{"n_kv_head": 1, "norm_eps": 1e-05, "qk_norm": true, "init": "normal", "init_std_up": 0.045, "lr": 0.0103, "lr_head": 0.0203, "decay_fraction": 0.783}
Each number is 128 + 24 x the weight over its row's rms, rounded and kept within 0 to 255. Layers, rows and columns count from 0. Numbers have three digits each. The size before them is the row's rms in percent of the matrix's.

# layer 4 MLP up, 512x128, rms 0.133, rows 212-318, columns 0-63
095:096165165089146129124132093149100131140136141132091115120119111096132105123139132130114125138103132094127147154141105166139156132145098151129124149116163144135090107135155148130171136093140163
051:125159090118154104148121126147101124102179152102162151166147123146130165123136131124143130060096170092109104139132162117097142139134177161156136180151175118139101153152142144086162111132125129
110:108150132131144088164162144113107110102120111112134122130120126096152159107122175097133150116155104069141113196136115116160135122168148120102151126111118161132091123117151117169145154104108184
105:130198165119117100116097169152106141138124137126160126132116135126154137158159166163150114139081118123137145134141101128142114151104151142140120148147121110137099131133106119154104151123177146
118:102140095151118152107147066160116099123151115113063142126132111114124139113123153135120108123125165089123145139135141130147129172132125113123121175123120126074134128086146172121115161131134145
096:137140118139108162113087110182151154110097120129102084141161089130132178149111119085135088099144094119152096128110147116116097159122132146140115123125147155122092092169149122099135115137115149
100:096122122075144131142150128180123119094074114109162108103130113121132116115142105150096143156147114168143151133118110146150176106109089140118075146160151093122125178097086131120135143121124133
121:121093098124147110111100113137100082106139108115112123113142147101106078118138111097151140161116099145146105147156108148154166148142117123135104088106115113125134097123138160130130132135131149
098:096149114093123096145084110163143150102115127129097131103150147090148112149106124093104163132134111152143149088165125136139144134160159139124147107099125150124110150108106119118138175150162122
096:169148101149146171153091163132203163156118132121139101133137148123121135137107150160128131100115089081122113117132124127099116127129132097133159132153127119094096115093154099143127106157140134
088:138140174144174095131068127157150122154141137122094104119118120114107140096142142167110110094082115149120143079129099126124171132124060149111133139110122105124119139164122111135150110133142105
107:120165115109128136117101130135151126096105057133114127068148126157125127113114130131131171133111149070139164145153137150176146136141129125112146136126165130114137095094132151123115119125135122
113:142129053150111082117116144124135122117142149135165127135123135139130148106123123111109129108144143123146146134152129082106138138151122131110108186142107141118152095106150132095129098118123150
096:104119164130155116121103099123106132110156137132104146140162098151098088098144139141165133141121093135115116134161100118098100139117150134133136119157137086067114138121092148156131112149151106
066:116166151153142106092113091173147119093107143121092121163143122093124141100121155129149117144147153119128118107074129135101109126177134125124159143182135123106107112160121144136085130125131131
099:121165141127128095111099114141123108145170115132162088136117098104133132123151094128143136136121144137127148081105173090145122150173099130093110119117151148117117134120182120108129128118112126
078:114100113133159104122103180098144143112147124098081130140110103137061098079126129123112126110147089179146142122155114145108089115116139095136107121126087142087114156120133103132145186134143114
145:104184123120101105138140165110149160099099153164118050157158122138089150159135161142150098114155129164102170102139091120133134140132155144129093131096143100155116116115157115153130115125123095
108:148173119129129140112095146183119161117088128094129134121183127110088095139118163169079161108175111143142125114178119132106133108136116109098143139097106122138087109135172160137161132113104135
091:113143092121153112187102138130153161126128126168150138157142166108136126102091137132155127156128145098132147101115122119145107089131171141114120157105116149085130107083113097139141131150098147
106:154167135108125122164147095144128127105156116085174126088119123132130124104136091148139112079122135108100133140117105100128134131125143150118137144164160116103106115142188122104138144146173156
087:148181165164138125105108127137127162125127149140105118138149112156147131144137177101133149158150110123117135125114109164119150144163135090129135090104095103085141110106132142155112169132144117
061:102109112145179113182123180109100170115122118145119142120122154095090108139146152120148122121120120131136170096176155094159171133119119132145084155116142169167068166142119103124140093155140110
113:106132135151127142140126127163100161122115116121126127099092117124147140102117106128144109107081120154154119128114147109083075108109139086143117158117122122071127116102162161052135118142151089
089:116137123133155131130065152146139121160106114138127147077183124124119073151130144153118185170166122143118142107117153137137159118111139102128159123130165140103147130130139110122146120135131134
116:099167101136133150095136119149139139130144165120160105124125137091106165148157123110112131105139119106104075063157090123141117161137102129106147119142145168122091141093168127078154143118139090
112:103170157169136144110115154170132151137118099142123139113129154133086147132142133115154123095104137121106089127116136083126120147126129093161158126138154133189127079152133147149141101121134103
076:152146116159125143107069129095123152119155124133115099115142114125167098092122151130177084157094115106146154162118139135128133125121139173164140145126104082172152129106137103102134160100182144
075:125139108076119145099144106178157135111086149175159137112114124107123183127128154125114102140122136123134105128123118111146152116097156126141088108145170117161115117132119106096134090132168142
093:107106109177124093133079104142149117148121126121141155147123155118158150127118155093152123129149130108113118147143105095116186112141141165141133157157125146102140140138127131111134097084152165
106:107187198166124121167135114129137141115124130137091092142099145136096124106184087157158121153137139133110134145131127098116094149140164108099119101123156090125126126166110136155168086101112149
083:141130153128111131118118137108146143106159136104140128125084118069118117095122144124105128133099135108141145147125101128125186131106132162172129160115131158192133113064151131134172124113154178
087:116145058151118143164145127108122115105123144131127120135141121141094119106131114116144109137143129189145102105178145140159162123131088124122138116168123130139099085127172138113105105121126143
103:114155098139173126116129138148100173134113122151119098129088145134139125112112094121145151123134122181128130100157104118112140101148098157150127139087130127127122186149137132113178173128132149
109:117151119114122147152143138107154173122135109141145110087110106105100116113178142114131111143120131165106112147164130097124159156081119121119084124138100149123145191158084103145131144101168130
109:130095107154133118104097136108112101111127142147141153125125124127099097126131164104129180089166110128099149151144115132170115162119120123097101151163124154133172149121159128137127115091135141
094:118133127120136103134140137146122130103150130110098164114103168107103100089130147121104114115145121092128103124122134132163128117118148129107136160116121146099155124141094150168113133124173090
102:108200126140149099146104149144145141127146149123151163183122152165092078120158126136152125100144162097130092143118117168129106142102127110104145087103140143146155118140147141199118133099145137
114:134157145117153137156093147097126128137137178157150140149156149125163129117122174125098113157151167114145120097142108101158165135160170084110151125093132130118119105126135104104117153124097101
106:151180118066123117128101097179125149118126155129110116122150146138133139144076128114165099166125091143121123102111158086084117102130120147174136094085119112127096162162143135097196123085153137
059:178130140158150136156108122099145106123099109093132151112137142123116138100135135166137111125138074142110159107126167168129099132132139141087164137161150115103162106166112157158147103146105144
110:111114140128109103122128113164095139089091135128107177155107128110119164089109116127148115112121121128134134153157152081170147139132146082161153128153126115123143152143133138126184138148091119
113:148178152146141143110132136124139118130105114138089112149101093158086118093116129153155122115090168126133115120166110108119129083133123119120095122110171137170111136149116102136177097114076127
097:100149111095178115110110102162155097139111114144097126100118122099109134111184097120123101122097077107157121118143110110101162113155156156149110115134131127130132118144148207100147141194149118
087:146151100146123103167120124153106136103113171110126110112121130100162151151132126136152086151122116099132115116124148150125133177173097156118095116133169121168115093150174124096154105128159106
099:147175095156121114148172125125126153113123193124123122102092074132167092137104098146076117114133139109115102155055098128132124140139140144111102159145122128122107087138133149136112141166132114
098:097145158148103115122066131139088117111127129133100101141107146122119118119145092132153182095130107111086121133158100137149123193135099100103128085106108155128186148134128129121125112114128118
093:094137110112128143136113112122167115154159104158133117127140119095101126112158128184126105121100144105160163131133150130139158149114131108146108135095109114124203107129143087146162120107144132
109:087159096160145092111147102150107160148162070142105145126116133103112070126156144132095157150146091139127167118124077106153120126110129124143149094110156117124150122116132098109124109117140119
110:111176156123159130162079137125149144150141098130145145141148072121150095145119136125182128147112146128138099146105061097094089135134168147157120123109081114139154170095123113117112138121126154
094:143104108139106141105104130149127118161154092139144128101168112094070102141135109123159127109102146133133132124149125131142126129098145141126094163102121130125163141147147124164146151184179139
096:106147116107147040113062120141137156112106152138106103135113155088097134120132114145100101144107107107122147147139130122144114091105091158094163165143113138128147137157124171136148134143160129
118:118163121134104148127139116121124127140151055131156132119117137134151093081134121098131117124097144146127159116144156138093181094156149088134073128152158107147150127145120114161085135158105161
110:137118121139073140132118136164104183113141134126138115090140112125109126145142087162143084139149107107118066152131139171135151117150157107129144125121159114113131135090116126107143126119148119
094:144124134187170095145107113111161136097091135077123170138086122102064114103149133122138123169151116154140151097135106165135152141153136144139133130121146131097098111148102080176089126155105117
115:110162137152118144099088117144159130093131141138117128123105122095140131165124160134109119097125104089129114098129139145139151133131125150146147124136109129094137137138145131124130163114136104
109:084153102114120117131128120175170123148130118130123094160141158105171142101142114119135142122147114084093095127143130154122139154152143139113138100133147099133139131135148142086089118129141130
113:125152114110146112156171134148120164117137120121143154128110122109105192130163140098104120156110083139123174129097151156119124111116162106149130075170179111101114118136101147130110106137123129
110:108170116105121139137162118186130137103140078122122148109104162087134138152149134121072159124131106121149120132149138121113110115146148114132135120097136146140105156096135113146141074116140138
109:138148109129148195132136153148131143150147102134154136137119153113137145105135130162106154177080105115141115120150127126131131118131142112147158122109127110133121097148123136116117098119086117
105:105119091113170154126127106175136154120073102112132123103109151127116137167111126085115118127096129082144125139115124102104127069091139116128121157130134078093152117158151137075166114124130147
097:118152147124144061113122112136119092135114106144162093147113127156109138129088169128124145140115090141130084128133158118121173133139048126082156147146116118160137122099105110135128154162087109
090:106133118175104097146118170145097139108116104135134158158124161118128130085159146134130091139123138111106128049120127121147145161117152132089106132090069144086155140130150165151139156098157097
090:083106077127140128148116111082157122134134146162106107089096146074129109090153110114141124119178156115127143079121143103147127117106143114126127183098096146113109113126154100163139190138111154
090:115155124091120099144129153108099110091142133098156155101189127131092148135109129113157113154185163146116159110101143136168146085104105152118125150083162134098108118128161131112143124126165131
097:156156192159122115149066106132116112127143190129108135118114153143074162124139103118128087128115092164155150119132155137079150108095140083097133147130141146145118130149150098130103126130123117
115:128170087125150127138076094161086151151088122148140134073147148122107161123125112139115139164155137114125128138131126141144150088153171126143127096151159109122150102142099123128119148147112127
123:113236137185146107142150125150170137115122136098126103126121116131088136100155171139123113137115107145108109120148161141128117134150129132132162113123118132155115138140106121107147163138130128
080:160144125197182132152126109139124186129146134142122119110100087112143156165101127118156163160151131122148142100160155114112135156134126106137164104099190119165136061103070148134160145153129149
114:088162134083191100085114142130103096097125103119128114095103111068101099136156162133122138113140122140146144130130116161156150101111116126153105158110142134104116139132121160162111154100095131
082:078118159165140137158095106143145154145099129194084134124139140143091119108141130076147153147163123161084138128134150111142142140117111131124104119127092177136129101146152133151115104143171138
092:146190122115164158199158184182147102145133141140135157122095114100138119131173143141173157147152160118138108163081108147109148155134125107123100150154155137135120121083139127137117178130166123
099:115113147145130176130118059144169138128093125177123152123150122134132120108149150130192130113101092204098139166143101158098128112091120101093139130116169088115119110115126150116121165136106157
116:143163101104133109155126160127155155114121143140117140127124124141147108133187145126115139127154106087132105142136104115102140143158124180098071148148173124108156118177086156165108104116112130
086:132155146128148134116035150164148129114166174098121176153106120142133119106136121139120163153157130145121115153140131155110139138106158126128142137152132086134139061127092129118096100123127119
076:117125147125118115164126119101158110112178115134164127104132164086146080143113136117105112127167126104161090111117119079144083137159136135084130152113139136154141150125130120080111141118102135
112:112128094124133111102101143144093125152098156135155124127142168126127142104159110092114113127136110190098068156087135116139139123152141127142088155127163151092128138167103113093131121119103114
109:083166128168132125091117115138123101083137179087126090137176140117102138116086136132118108131107106084155083121169165165150133141188144067116114142131113117135102118130150130130118175133135160
089:127137148083164171114134081180114099087144130168100120135128129170136156123143154132170121142118067125111160126152133102138150112107139137098107115109121120123156075134094154123156152073139079
107:138132076161139134130105154181153171110124139147134149167135167142153136132122109084111081092087126127077125118119119152139106151129119117145130135149161101131101075111168165161126133159116110
090:158120123167147139189095126122109136119136146099115130127180131122103130107167116144132104156152122163116152119117083115141133147125157140123092126105126113102126134157150123113168112110107110
104:119124141160147145112111103124150145139107112131081130104152142160145129096122123087111125146139108123178100124132106124116130148196130111152107071103127108088166100146114122111127126105100106
085:108115098177113130141155117135142062102084196153157125121131110154113137110134139099119123135138180102136089132123111141131153103101150126103128133080158075174142131166125122154118158164132119
108:107142198121143163062141124119107140114164133098129138108147133102120127123173146140153089129105148092114133108133121155138139104143153091165135126108136101162158140118110124108095101158159126
095:088147158109139124135130155099167147147125136110089127089161153118124139077136125108143107135126130159133129128069124089129126082164118127110132125139105106125081122163157137145151162127119062
113:112151168098093096133114144163148128152091143122173127159143106089083127136161128139166125126128136150122110164126123117157126100154142162168118110095116156129090114138167129136141090145128078
102:132127081102112113094128084140091110103111100119089143103095128139122135131118125133127133129127105146131114145125104072102181094155101114140131123101088099127122153137135117087153097114140108
118:112101096107115092097156124074085114100113155118106099113127128100112155123133162176122132099124100088157120111122121154127101098161097116105109132131110141122124124100118141092174092124141132
114:122162085155147100108127120153114130111103124154107075142128144129114101130166112110143097130147112089144132140143146137117126106104161127129110099123143121168142126107186085136061156108101137
116:103143140135116112143083101118137126124140160146104115115099145131117126133166144084137113119140180132139182107121133125164148135137172142163118185164147106094143157076144097118114116156117165
082:095105186129182089152101149143133119153134081146141152146156113159102127097132105138157130163097135130104072106106087151118114128135123120101143137160145117110086130099128123098093117166130091
104:193169119201119115107116175145120146106170114132161134118106071126119156142126126085158134172119118146152113148089105153125124173170116075122161108128165105136136129173133115117088145117118109
101:123094125174129120106087162109138082157136098125142142113129118131139120122167086113128081118123111139157132132137101103118143114147153155106085118103130143157130149112157135163134125132116136
100:094117062163140105104116089134112103097134164090158137131105142120105139143147094082132159115135082142129161125146112139114086132144178144143090112145113088108108079130150182154107130112126152
087:111133155142167124118134127195194117100126143133102125081077134134110124111141102158153165129158140103152128126120120155167102138127132147120118149126148120131090115114102109110132165137135111
117:135160117135137139053083123134092108095127105114142158144108110127118112125083148086149130105078107131163122131133093118122135082129155151141157136158123101092115131128132146158146164114104121
105:149152141151155118086146153150114112114125124068091112147121144065107152086147136136136104118129086139133083137146123132132106091105129103128127145135104156136089100122134143162119126067135161
101:159142088101146113156145119156139168133150076126133150137166166110137110134105145090135118141112093121166150144146081131081126121094082131117126148123114113081102127133128136126094109105076129
094:144153156140123107127113107127194120175103114134145178106121181108126098115078141142112146125089162103145127132149097145150138118127131110117153111078119114123119137149104121140122116149085112
107:090138104181140118123102186153167099084122143140140106119096130142121147154179166141120124145169123128137102124161110098084166129114110124114150193109092155138179126150149096135136145135114128
104:142165078130168173086166144137125130100102113188137139112112118091123155109150125129149117151117131186109105138149134109150132106070137111095105146131149110130120144144099127139124154112112135
103:102138104137158116110082111148161137120092121148114131121159138107119119128093148116140173106130145136107112134145112158130201103120128130128150115156165109155134121109089143148104124136136138
093:121137153109135115121121129131152105150104116129155131131105130116100136117121135104139127153114115093104116117150097096183090121179128112142118117121117093046118087101114155115141151134155138
097:111129122125134106105153158144114143108088108106089131159122127109133147108156144106125055140132097125121125128124107060123111142143129099136125115116092176121081094164139140127142113093107115
104:138123113125152085122103109127122131104130097174148145119112107103128127125156149138140101130131124121194137078107126107158094105120102126086126100144135115130142123120119155111097163103125180
117:154144146122103100164154153152136108112104143135114108113117108137104143102127152108091136134161066141104157131142136120142150106139102081112103119114113136104161096121174143153130127139133143
100:146053088159120146109163143134130141122158126124115155128136116146118149138138148097106116104149109114142091123147152104103161110105129105092128152126128060115144123142153138134144118158097148
# layer 4 MLP down (transposed), 512x128, rms 0.0502, rows 212-318, columns 0-63
099:083073101107090124145155186081102129112119124099088076130149141132137178129126149134136119116158137090146115148143187112137144132173139140124114092120116158124123084079136114135153083100143096
050:129094131084081129136171122126097142101089138143147130173098144117146128114134142097162115131154134188117108118146100164104143140115127169110132143132081128126133174120142109127149180136145117
115:103108101086111127116111162086088152130146155168135097149190154127132185141156147112120154142158152144143127143129164116160136136141165119130100122145115112102146144076141122119145125122121135
110:099097130097125129115126139154110093142108145127159182101113159150129118126118110100166183104092154158166145105122135099107125120174135159113063127099127151117118122116142094142150113123111166
111:115123115108177112148166108136155136111129129088127121127118161091134135158118110150138123192138105076156165107066136139087153141167137144136129108117118092145120111145093129146121108124142121
095:174108151113142124127116132110141112115159124112113170138125123174102108083136137156103143151151128088133147097134139107126119116115171131116117114115119139143152087111173118103081111125147105
093:176133123161145131082100112114137129142126123143109102133126110061143129115090113040134126130114136141130121091104136162117148130113115121102113142158120135175128118119115157084149132111146129
104:121135153136141128155137107164182161150110091104112141117140104107131142133109160059100123142159129105109110134114178146129123157105143129139145121119144133104171163091138101072154115164123147
086:196095132172136113102155143117113102137138158137149135110164121117127168090134114148168137129124136139131091115111157160126097134123114088077145163146145143124139145139101134108131083092116155
094:112076167125117096086141098114107164145107159111103159130083078087161116119166092107126143131142172132101151105099171093145135158090143133133056125109137128134163146133094146107146129137097135
086:120082136111156130128113117133098166115109165077136135100098120091122091156133110171132146136077109116150103145158144145155177095099118115126101116124131152143125141093093134122127116162175143
109:093135089125131100099121136119170129158126132175178125112148141169108121140125085138176103101141148093122133104113093153108154100142117094140116117131098134160117145128159146171168144142097148
110:132114146130149109114171177138191165111101109112129105162087120138130105146115189144101160118108163121124119131135118144119105138126126112105100123106110154135145125114164123094146131124142134
093:147061114124149083140120139132153073131141122127152113120103154111141130109119086114167105109132128134135108115106172111106115124162113164119167134149172131121141149153127118131114145099165162
062:091098128108122133137131089103080101116125150111157163085098145149167145121117153172119109173148119146086123081117128135122103104137149131134127124080106124138136130138144130142105111127160104
093:116110143095143154150124167099126128139103134142099124129149159129126118139136118132124103161159138131105069191151105175136132086090117158118121118096125104123096133093124146116075083113130108
070:097158153132111123132122102140133110143116152135111121147131112123161136192147163122166116092089117152097146141152149177135164123162181113122158113140172110136133098107067104123081088104142139
162:065137141104118194121150135137135124127142145084139111179085130135124138121161146162128125154154144141140110173167110155163094143151128101112117095125148145155129144131132156112140095141117123
103:121095106162157106121143130125144123155130121147125169100101133123155170104161120112115146164107126139145128158173121099144111118121119161144147173166122136119120148118141072156124130125096139
100:155116139112131127109153132137099173148127182125148111130177121111177100104132141156160118144144119111110179115154158128115109136133160111149163117095166127143143147142142174112121132126149129
100:184119133132095108113147084145143161167075118127168125147102099167110126131125137124122095135158145174137129143159140173125150142158124130164143139152114136118120134126153106142140115146124131
082:162111133117143152148138118085149158130112165163171101147093156138084134139163106134162102116106145154165126133119126137080122125130124165130118179126152102124166157087118119147132121145098112
053:193082127131132126127103126125111119113148100117129161160146117113131195119150121134090131177125168154126125133134116127107145162121126167164182132153128108095162156129129147124144141102137123
110:167089127128148091148139133124156109161119132118132072135154165143152130136128127103134127114147129099106133127121108120132096188134157131139138144102120169169126170095150143128180078111089121
086:149098140160125134122174111098116113133107138132154128153118127107158140069147112111154116128112134130150098138134104100125140112126119155109098139149135155114100163125122157187130113122121094
119:125091131084104167134134150093150164148144117087156183134126124159152135154092169124147195138103125126134119111130150142157147108136137151143183105093142136104072158140142121127097120145127149
105:129105165119139136082142147134152131147118097118113129129114106109170142117166153102116143136151137138136109165124084135089092150111100149116137125140125128141157088089093128087118154128137124
076:145064114153143153143102120156145141132112117132122098128098146139104111113147152143074125112128128087125170082140112118121122135187129107086095094114092168112119113069114166150149095141132116
071:132118114186153089134133115130137113137138098096085129173123146153120091104139103119122101143112126155141145145131131125129092148104110148114121143114129157132112150100194151093132090138128110
084:164141127088131156171122141147101134099126123090082140122124143103070135191109114192104147111139142173123110110158151121131092108115118078139128114120114138118121090127131133123134140134118082
104:149136136138158129142117177150150104115114135131117165163139174097144141125117121174164152111132100133144165152163108086157093132094129184105127112112136167110128101115113127125141125147139149
083:065072133145126175154146119134104104143114100150103082097111159157183121115157129118099132131141135146138173087141123124151128127168132132138138097116127132144141115139146149123130128172094105
104:147125155151114124152144136092142138114118128153169155167093111144140135163128120169155140127087121132148159115173141119104122139109112136110184120087087143138115139159117205160144082077091125
106:139102131115124102151130139084127121114167116122133143137139087112124167164128191145139099167131166103142132179106120102127154132125139150109112124145139153086126098139136151092134119138166107
101:117109143129159131105092108135131104122107116143104092100118126101103170093121097110169113119146128129122100116127121135119159134117145132174125110192161161123122112102145103095133146163107133
110:118150107103075106143149144156123138134142163147132096135140132137131163111126134114159097156139162133137097151159121115128131093105130147189133129092112116112132134144104142116126110154122124
094:135132142117152134098120128096165123126152122160096086165157124135139108115180129124153142121091156135134115133146105167120148146138150144148125136078175132143143101134155181150121144152075118
100:159092095108162099145090121060154108127096127115106133098156122155146142146128145147146188062102179127140166140113150126148142136122179148125128094092120119183135147110154136149130146103155160
110:125121122132114118157127095143116111134095152123112114150084161115119113167133065164106126119105115133127123135093161172132077109132113125119129180127116119123098147136126141167120097092082132
092:158105147133172134129103128093193133150142103118137130111092128120149107130176149126112152132146140076102130135108136144144129135099124098120065155109109161151176118145148113134047138119155108
052:134153152110136132130139125110108120049182125121120108167129127156104098119077126137113102119139127147115116100125107100100110138125173136156128120100106161165106109137137134110156086098127121
103:133095138130143137114134141140190144116146144135106140151119105153147112143116116110097094113115153132093118090114134166113129087104143144147098090090106146127139102082111127125135135143151085
104:145136128130111139098120131167130109103113148129109096129097134136152139129081132133115148169155116132188088133103115076111137070086107125177114133131134151116111137115168161139123132116135150
093:136079162109126065142079134133120177109129119125119175095156139154143096137098100086125130144148126125114139149136166100126121104135117124137143164108157151158126135114156107162180115092120149
087:152126118120149143133083153121128125134144098166087146106079143145138104109136140076132188141137115096144145073122110177110125128111112139083133087130102110120147129091137102107117152154117141
102:104085101123128108118139149121120124098097087128101064114090151115139136144168118140138148139136166142130140098134130129097154132143118170131097160133087123131075133109144126143110155106117093
101:123121137088111101116170130105172147139131123098157129159114054131120110139094089125168148128117153123118162134152112144098160129132150147127162140140101158144113129130117154099143142092114156
112:112047133136123160153097108128136141114083102125121160122098141143124150111130113091052128186105161145151125142118137166115125155148145158099109117129143130089094117094159149060145136121159124
099:119130162094120120152098122111137135122147212153095073116122126094121125110118119163142125167109150153119119143157137132102129117083157138115106137120125125146082147088152131111156129141108104
124:118110133141099091106115152140117119135110101140130120135100097125135108139132162122160074135102136171144181127106119122153105107157118124096089106149108114101103087122144144162125135110154120
098:098165149140133126146118099112123138131107150134155137136148117132115139129054129138117120146129110173144117132160106147054108134130123140115119115128111141105085162118144100144126188163104160
094:150115139137194118095128106152149146098141126131132183110168129168164115141112125112148144137156106145141138173133127101167154113147161085156114163149140144170131116131151160145136100188126161
144:126011063127105134127106122138159135122090137122113146158073112145114153129096153126108111144132145164150113130148149147109148134123123140094145109107157140099141139119101160115129125072127142
099:133122147148152098114100132097141117139109164164111133130110121132174124128115127120095153113125133135112184089122133079153078102154119078168101126135140156126153177175158128162116128110128125
090:177125156092130137102071128119137104110128148122140099133113129137141092178129118167143135130130110138129106113123166142134143120116112140091129084106117137132106142153124107130118098165152083
116:165132116097126120111149103130142127138120161105109134100142094140142175143172111129105162187160128092069121112158157163142127158140131092129103110111137125142112140150191124096135110149111166
120:168126126120109089121117174122130134098088102136102157079119091125130159136127136120087129180161115134130131082101096139092167153132119134100130131076128148092140126110114126159155131114135096
105:155132135124132113090102128088149116143147106088107129142126129106105079121129143129163119118129146111108160104122125129143142140133145151117154170068107166101173168118129072135110144129159114
098:091146096091086149115125117082116130114124140153141103115150143123120132123132141076143143152176126124164159106106145114165151150126122166112128150113108127120137128094129102104134127139139125
107:170106091125115073073139118094140100133112161135122111136124097121146098128134140131121129147136151104103153138132189124155119158109102139104124158117148120112123160124132115103156141095148125
101:196095177112133058104131115150178134124115141171113150124123093129165138092125129110131135155174144120120095113134162144123104172122159138175142144109102162159115122125151131109125106143087140
089:125103110140127118111133118152144149124083127130116112117106159145112147120127159131141138104126129159147109127100140134133094194142102110133180130137152107140097168145130162143089145129165109
100:132119139112106151124184133108148107088157154091102089121126135146114115136132134117115137114105120100095118166130116174154118063128097154099158147115168150117108112134139123119126147124120129
101:129127132128089149146145173139110114142107118124144111138128141174145138149104121118142143109137114178146123146135130169143107114167155101157118126159167115070112145188105127141147145108116102
091:136105141121134165134130108114149126114104094105130122139156089124136167148137105130107115078154140113116198127137144155137127136077120151136130120126151139136147111177106121143133101147174141
088:147103079121123111104171134115120134118084100136133114082130139136129138131117117157131155158115160108112126148123131164117135146134126184129153112153090185147098152152126138111114158088126141
109:136126130111159140102123110104121135111089142126120143099126142092163115133153118130110102130113124163118113127117085133155107149131176117113142130157116148152144168086066133144122121109143178
133:122098169154138146146112109191160142114162169148116124092126151135137129181120100125105121114132121152123149183122129128123125150126133172122147144139153133145148125138126161128096092140097125
081:108109099128120093126145110125144119121177132127164153135133140142085093124173160127077136114081119135122099141116128125113074116101156157112138143133096110126125155103105150079117128125146087
114:137061101158117132108182166128143125173115113162141142138115124115162081160129150113131125097114110135095168136134156117119133122163132145125152130121145097122129126136099140192132106152137112
083:115112115070147105137179123098115088173165092120114156121133118142156121112150137133097115100103107148148155117156134134114137138145141125100109120130160148092106113093134163143111104135138140
106:131109143118173135126131109070121113127147151078149140134139111151118093134142108109133135122121110108158102133134102139090110145168118128139128129079099116161077127107093135080097121124103124
097:124109051146178107154117195132095099122115166105108130097124115159110128112131137147073129125164154136156129120140127117115139144111137137146109125119128155136122172180138098150157123113125144
125:122079125139134160137119100111132154105164118150091115134127129108111173139132110135169132114147151125136132096123190168125133135088128138164152127112163128126150134114126155103158134115156115
087:060110112106155124126137113109108133100092135122164119151095132075074130148090095146113139136116106125138161157144092158164165067120139113156108137131144166130132121134155105119121124110088125
075:121127111142176142107146102058125150100079112154109153092080144165169091134107145131137136092156124147144124097161158128073161185117139140124138071141116106171138119134084146121122094120131102
098:144087143108136124115096099090163117125141126118172085141155111110151114132108111172137109113171141140099104079150135117144133106137070107099153083122141138168099151055144099137129172142137188
113:158130118114100088138162109097141158107135112105137143120112119108113114126111108065108108134147110093089117152104074132109117114075080154128138108146137117139151109165116175141107117128129150
099:158118143097132135107085128141097124175126095111090101103112117095148118134116126120131128120098113138143088141099110153127096174151158089082115153139115148149099105157099110121182153159150142
107:132097119087148105146128120114136172096112143095078106118133115109166113171137130148127175123112135124134163065106166161151120129140136100167131114109092106078161172127157151131166132090163124
087:162152137059099164092185138101098073156163126147103145132100113084130111125156187142131126158133127091138160155131139157121101117115120134158142124145144153129154120089117085112133130135160123
095:132116125081136066115154137131128171112122146154171102158118127085086097163155104159185143150117168113132143146116141132136132138081129157146133161104143128127107153102136128176134136153161140
080:172140137093150110111154132144154124109121133163091147165140167118119159104131153095163116136087140120118121127153136142087115057091134166096138163071148071160141113139160129099163144128127091
111:108112133158131123141107154116154151160127114132123135113158188133153136110154125121194125136112160149148088118125157147156138152126136145086148159132101084130121139157163127145157133122140139
109:098094121108145110133120153136181099162172073112117120134140122120112113123119131049124144112132143160122158146110118154096109148118148120162154085154116135078143119161145126146140092118144142
120:132092078123159112121142126143126150138138145106060101160111126147109104105083116166139135116118164128118138102135151113121088139153095127084141105120149165157124138094143132169129104108107102
091:154116136155146105113094124150160153107136099173148102134144176125115094100170132114132173132117133159141089130093149109130085168064121155122090152131150099135128115137137127132099171114124159
109:144132140143137180151127139191130119146133127169122126137087093125166106097155104100145128127155167152096190181118138141143138178110136138134148107158123128146170128170115153160116133131089121
109:109097129104155118132142136141132147126143095113105137151105158145130171116116153134131087160104125070131124109128098107134084161093149101106166093082102161131134127116145125114136126142100089
111:147062121143142154149167114171126154149123124112138135117164111119133131110128151156148097135086101173129113154132146112104103163147112108132155129081127113115121140138092142145117146139171142
079:147091082112157090094131129125116153105136093104119140137159123129186111133140106132139180134123150124129116112172148108154111109132109097142146112118173098129168104151152120144144143130134138
101:091103124112109144109078104120127124071083132090110087104104176106113094139108160122104131130114127147111131102152158115100143136132147144116139130152121117152122120102109154085144117112095098
097:112104099090104151121135120094129163094140156163091115123141135132144102116086110114099126175087118102143125166127134154109134092097119137158131134154110125159127119130117060104138111132115137
099:126115131092136108142146144111143144127168129120092083087141146138125100145124122122132113123097177133106137138096165118180131150135109145111151116089081106146136149178131122084142105088151155
081:141112088126127092108161138085111126152159120170154138129174141081133150136142157086095131099132090127117119108129140088097131161103108118117136117129141106163186128126116127159152099126104134
118:135096101109083107097138113150125114149128109145127174083118117146134118132139130146150137100130093132139143152134125138143112129156109120094106123096109083090160174129145142147100128129151123
119:085136116145149135157099153160114141164110139166165119090166118151151180163091160169147149166136147132149167151172179173113125105114173130114165121161147142106128129093100114141162120122150168
092:155150159142157182110085150155151166120177131166148117152125105154139128127096142128149125098146169120124123114121150108120124128201114133114115139173118093121152134140109124125147133118155112
088:149122148094162121120141079086110147136132156138103115107097096102158114174158146150120138161163122152111143155123156089113150119102108118156094108135119113145132120159132113103140152089150148
108:172113159078119089144111133116173163113082157122112148134114091139130102112139160124143102137089120132111150147142177172159129122106143120150146126089104140147123143159163154144152106124096155
108:127122124110156106114127112148137152173111143140107112125141108149114176087097120127149166129098115100160101129144137146104146128099152135122129131168111095115094144095142148103134097136147156
102:137085151176161119141136088086139125139121111147124105109139133172156118099170159165148093139133111131139155108090158161104170149121112100094135122119099113140129170125163140106145146092122171
133:123086106127114157108110165145136123119141150152128116123126121173118116097109143146059122097122159145142126152135150162102146131097131148106112139128148133110070107113141171142112145119117148
093:122128121148139135146096140142188152178181150125090101105096145128144084096097148132120132162148142129125116124121165169117122112108123120149118125129107085135146080105114102149145132131145115
099:078153131176170142089109132106128129132121124153123150094129129163149083116095150081135129116162121089123104154125120081103103179144121111087111076126113135145158137154148123102131121120148092
115:129134144125148147105114130128125161112099135149203113205117137137097100120120131162188125157121117162092126104129139141121132143103134122104112104131076121113097104126132149095162114168139121
090:121179173123144162169083141130151145124124117115114109134107141100111140124123120122162145157124157165136160106097108128107109119144176122126112130145104128137119143100127118106153178110168092